From a checkpoint of a small transformer trained on Wikipedia.
Size: 9 layers, width 256, 4 heads of 32, MLP 1024 squared leaky ReLU, vocabulary 6539, 7.61M parameters.
Training: 167M tokens, 5085 steps.
Each number is 500 + 25 x the weight over its row's rms, rounded and kept within 0 to 999. Layers, rows and columns count from 0. Numbers have three digits each. The size before them is the row's rms in percent of the matrix's.

# layer 6 MLP up, 1024x256, rms 0.111, rows 977-1023, columns 96-127
090:512479530478476518547520507534519507462531460464505431540509539453479508510478473461522522537531
097:482511471525505487487514496531506500491509478505520545490452488487513521512483470486509486513536
088:502480480514517505515446485504470519485547516503503502502523467501496521518490518521483509473511
106:496530455480472521495494537517508483497469513490476472513489507466498492508515489461520500476515
100:487482519486494486514499471484489518512482466513518504541464493498500512449531525491497536494553
096:498448492491487497536499483523528483523529484496495515527480518504521509471483498513547521507530
096:540482525497544525489484516458514523499513492495503532530488517528514532512517504457478474553503
102:511417493475485488463490449516510528532549484487494539530467464482475499551484528458534539520476
100:500545522472510499509482457509530518467520490512479493533519517459463551480498526530471481521461
099:506517514501494513484482478486491510542513507501442450494500528489498528477490466469508505528525
101:463516499463530481469512468517516510514516470494465490548534531513460495466536495533453513476504
099:542507515482464504474517516507474507492486513557511464505476497510489488513520502545469493452483
096:487464508513502511526463526542487493524520448518482533490484527493518506495475514491465515524506
092:542503494473502479463522482519499496495478513483469475468508456477498484498489496485538490491485
107:469489542530529499463487483533544478506500512463490493492485492505498520506519526505557516531494
096:494525534445459516495523492490507549511476519527473546498526498506497478523514489502501531495473
098:501492540500536489529492493512473497495524472524489553494504483501485481449465506500479473510505
110:552526483508499500514496474494475515483429520486498500513464454463487507451495530486476524519465
095:532485516526517518438458463515473543468486497498539534519525469501484522519511498444489530484512
105:500498519498529476494526487474536510499468456539490503493498527512496502504507491535458492512524
101:480538479480492466506553504490489474524497505509466523515509530505513493488532505550523465493477
106:493526513504496489485514468541522550499510500528522504512584485452554535454507541477458518508485
105:451518450513518515513466547490508497491492498506493506509484525502499506483512461507498544520568
099:529479450514538531509515533510541530499470479529463517529503543455507483522507518460527514495496
093:456559507503491502537508515487496528536493541478499533501483496495487512447489498507521506518488
109:516494479508480512490503554550553509501505508517451513399489474517505500508497455505484507497475
090:509469553527505507471477515554503428496510489494485493468532503548471553482517496490493527530531
099:495479512490517520494492488551499502520510490532539529491518534489482503511518487466490523473500
093:507505522528500481525506515517517478514486535505496460489510516508518483524461463462504510515501
105:482498462475502495495487532522521535494483490481535430477511511521463519499526509513511490561502
098:500460457519512512491481500498508500515493522520502498508471480536507477540474535557498501482540
103:535473484483541496542493495495501475572497525527484487509519479496496540480527515490486487483461
105:509505509528527520493497492480566474526489508514537496495454473502525526482512491554499533453548
095:497485468507504498482484525520510491522477496495474549490519471455498501533498522482508518531534
095:500469479516509483521461523530459470516502548487485502512497512512518541493492477548452515496543
106:526513497511478525519553510489480511511494515552496495490500462446482475532510485502454514482517
089:505526505498469533536492483489493473510494511532515464511472467476514480554506477545493506514499
104:515502501467453433537515506481497500476490462501506493481529466556520514505478485502495487530491
099:496509469512491465494485516509523537583482492488513499532475495512465515540533500516471507505541
098:478546501476486507478485517551506507514498505474515518467464497513496496514501499482491509506471
107:517482570521506509505511528516497476482539500521521510495502490515497482478460504468470511487507
104:532482486514461497529484468494489483500521496562512544496493500521505495453508520518448461458492
097:489547481462447487526512486494482488522499541507501517512490512476501460484523510510483446495506
103:495494519514543510485497516482503495501487503498521483469540528498489458527474532507516480503518
100:534508535481497513547509474479501477480500502502451520503484537528472515456540516466499531486492
096:480512479534528501521510499510452478530505472483520520501517513507472439478517493451509529521575
105:429476476517480486486498506507522514481456478515489500482453496474468511519501554492498500549471
# layer 6 MLP down (transposed), 1024x256, rms 0.0189, rows 977-1023, columns 96-127
102:520451506438474472514516527497519504503521542578470526513495474510525504503513479505450498480529
096:518482516515525518482468497481491521513534527505532502549545520527471498479490517535498461541479
088:468484422481514496489513563512512468490479500522527509486511536515521527483513498507523500480479
107:503493480496470466481477532482474517531482471505489467497512554516491441562501548565504501487489
106:532501544504553517462549495492516445536540478498481556547489554464485512494496547466523512503532
098:494499545470505543479453493442493498498499480502480502489442488512466512501473486482486496512464
093:473468516483511496523525512499537515485500501479534512472481499505544512509499491451471450516473
102:437452525538488476513483522497488467500510468551545539520450521551521518514462519486480476520477
103:500565504486508513532499505499571499498477551544500492537508495503485467496452534516501512508528
102:470490466490487472458547511532484528506496512466446511503492484434488508531501510507493486539548
096:525457567512456499518483520485492494455523525489477494518514503512481498506495546554456522496489
102:499526514566492516519481505532514473487460493485491461482508509474499558511463452493521470527484
093:526508506533504471486538505471536502549480503483512457504522529495466484514508443538526485486514
094:524506500541488489521544531514477515508520528501489511510502487528511503463458519496491519488508
105:487455461514506477495500479513495421480443565467487488488552503468498498482497489520493503511497
102:490479507534527487507519462488494537499499542514548481479489456493480490491484469492516507466479
099:494519547489584493508496523484479508468452501486503533525500517515573492509505494473525468504505
107:493522498583521530493474511461476477520486513506488518502472515514493481470508545504521495510456
100:499507522504499502533531470493498470494476524509525484510525502536515470518521498519495470472512
105:450503478511544508518497480499518529507487507491467534502475465568519539498492497554481486522491
100:450551518530504523479491474495496477539525500503473504496447535510526472553529511486494528482474
106:497518509520488473526490541516488499515479518507464488512503512542486554508531458478501552542462
101:481470479500484490499459557514506509547548497474493539483473486498465516503450455534530522509529
098:509483501487471567553503503509480516507479468468469520495488514501479456470526492488493522472477
089:506464508453474504526511475480549501508492498515519511536491520491540490530485508448497511527538
117:499503481528540473501528513512541489466480488501512525487479518461552498475509525469527496540479
094:459479468565521501481530520496502498472530517498483469488478511492508485543493497456538528506534
096:478525529545499438481499514461508484471523488476541536484525501494460532507472539481482511509505
091:526547501528514523518471512490511532509473491480468506537542469525515482529500484502542528525472
109:493516522459502521468545544493542488539485471487480478483515529496500512474521514491512502522471
093:477498513470500480514527479529510496489533489489456499523520556510503517504458506468484482493468
105:510469509503511564483491469469504466494528480512550472508538423482505518468517517498488519493546
107:511484501486516512484471480545510463516511499528500505501494508520495519543500511479512505498499
099:515494500518475530511494522543502477520496496510536525503483516510500521486506494501518533492493
103:486505492504482522466481560489515492510490525488493508501518498461461484478538513525485449497505
105:510451524477489551486436506489458500462503487488521511486515487494521481493511497538555489485521
090:502506509512524501507485489497527476496538522540492506506530512496484495503519494419512481480489
095:513511495514541472496483532479517477479531465514527489484511533466488508516455500461531519462467
101:467511498514489529536525519520499510503505516505501565523476473498484502512486523496465494510483
104:478520500505526489497487505498477524490508464445522514476523538510538481486515489509514503522436
101:545537499501456485478477516554460489471535506478513477504501498500522494460465493490490496485573
096:511484502529521527488525520479477533471454509490561505497480499522512506525543463504470494515516
099:520511478497502510525470502500512529522490478490540493498522496514478529515566451493479528524492
106:526493538495546485502533495500461488467493478517513511562520521505482481524489531520477476521521
104:555486513454461552498503532464526510517505475479515536509489476468516564485502499522485519526533
094:498446518492553524513497500518486483470538480543535451516503544514537457505514485522502494492509
105:484526492529490552516461500496480537530487506487508476474498479530485486528473525470488513486486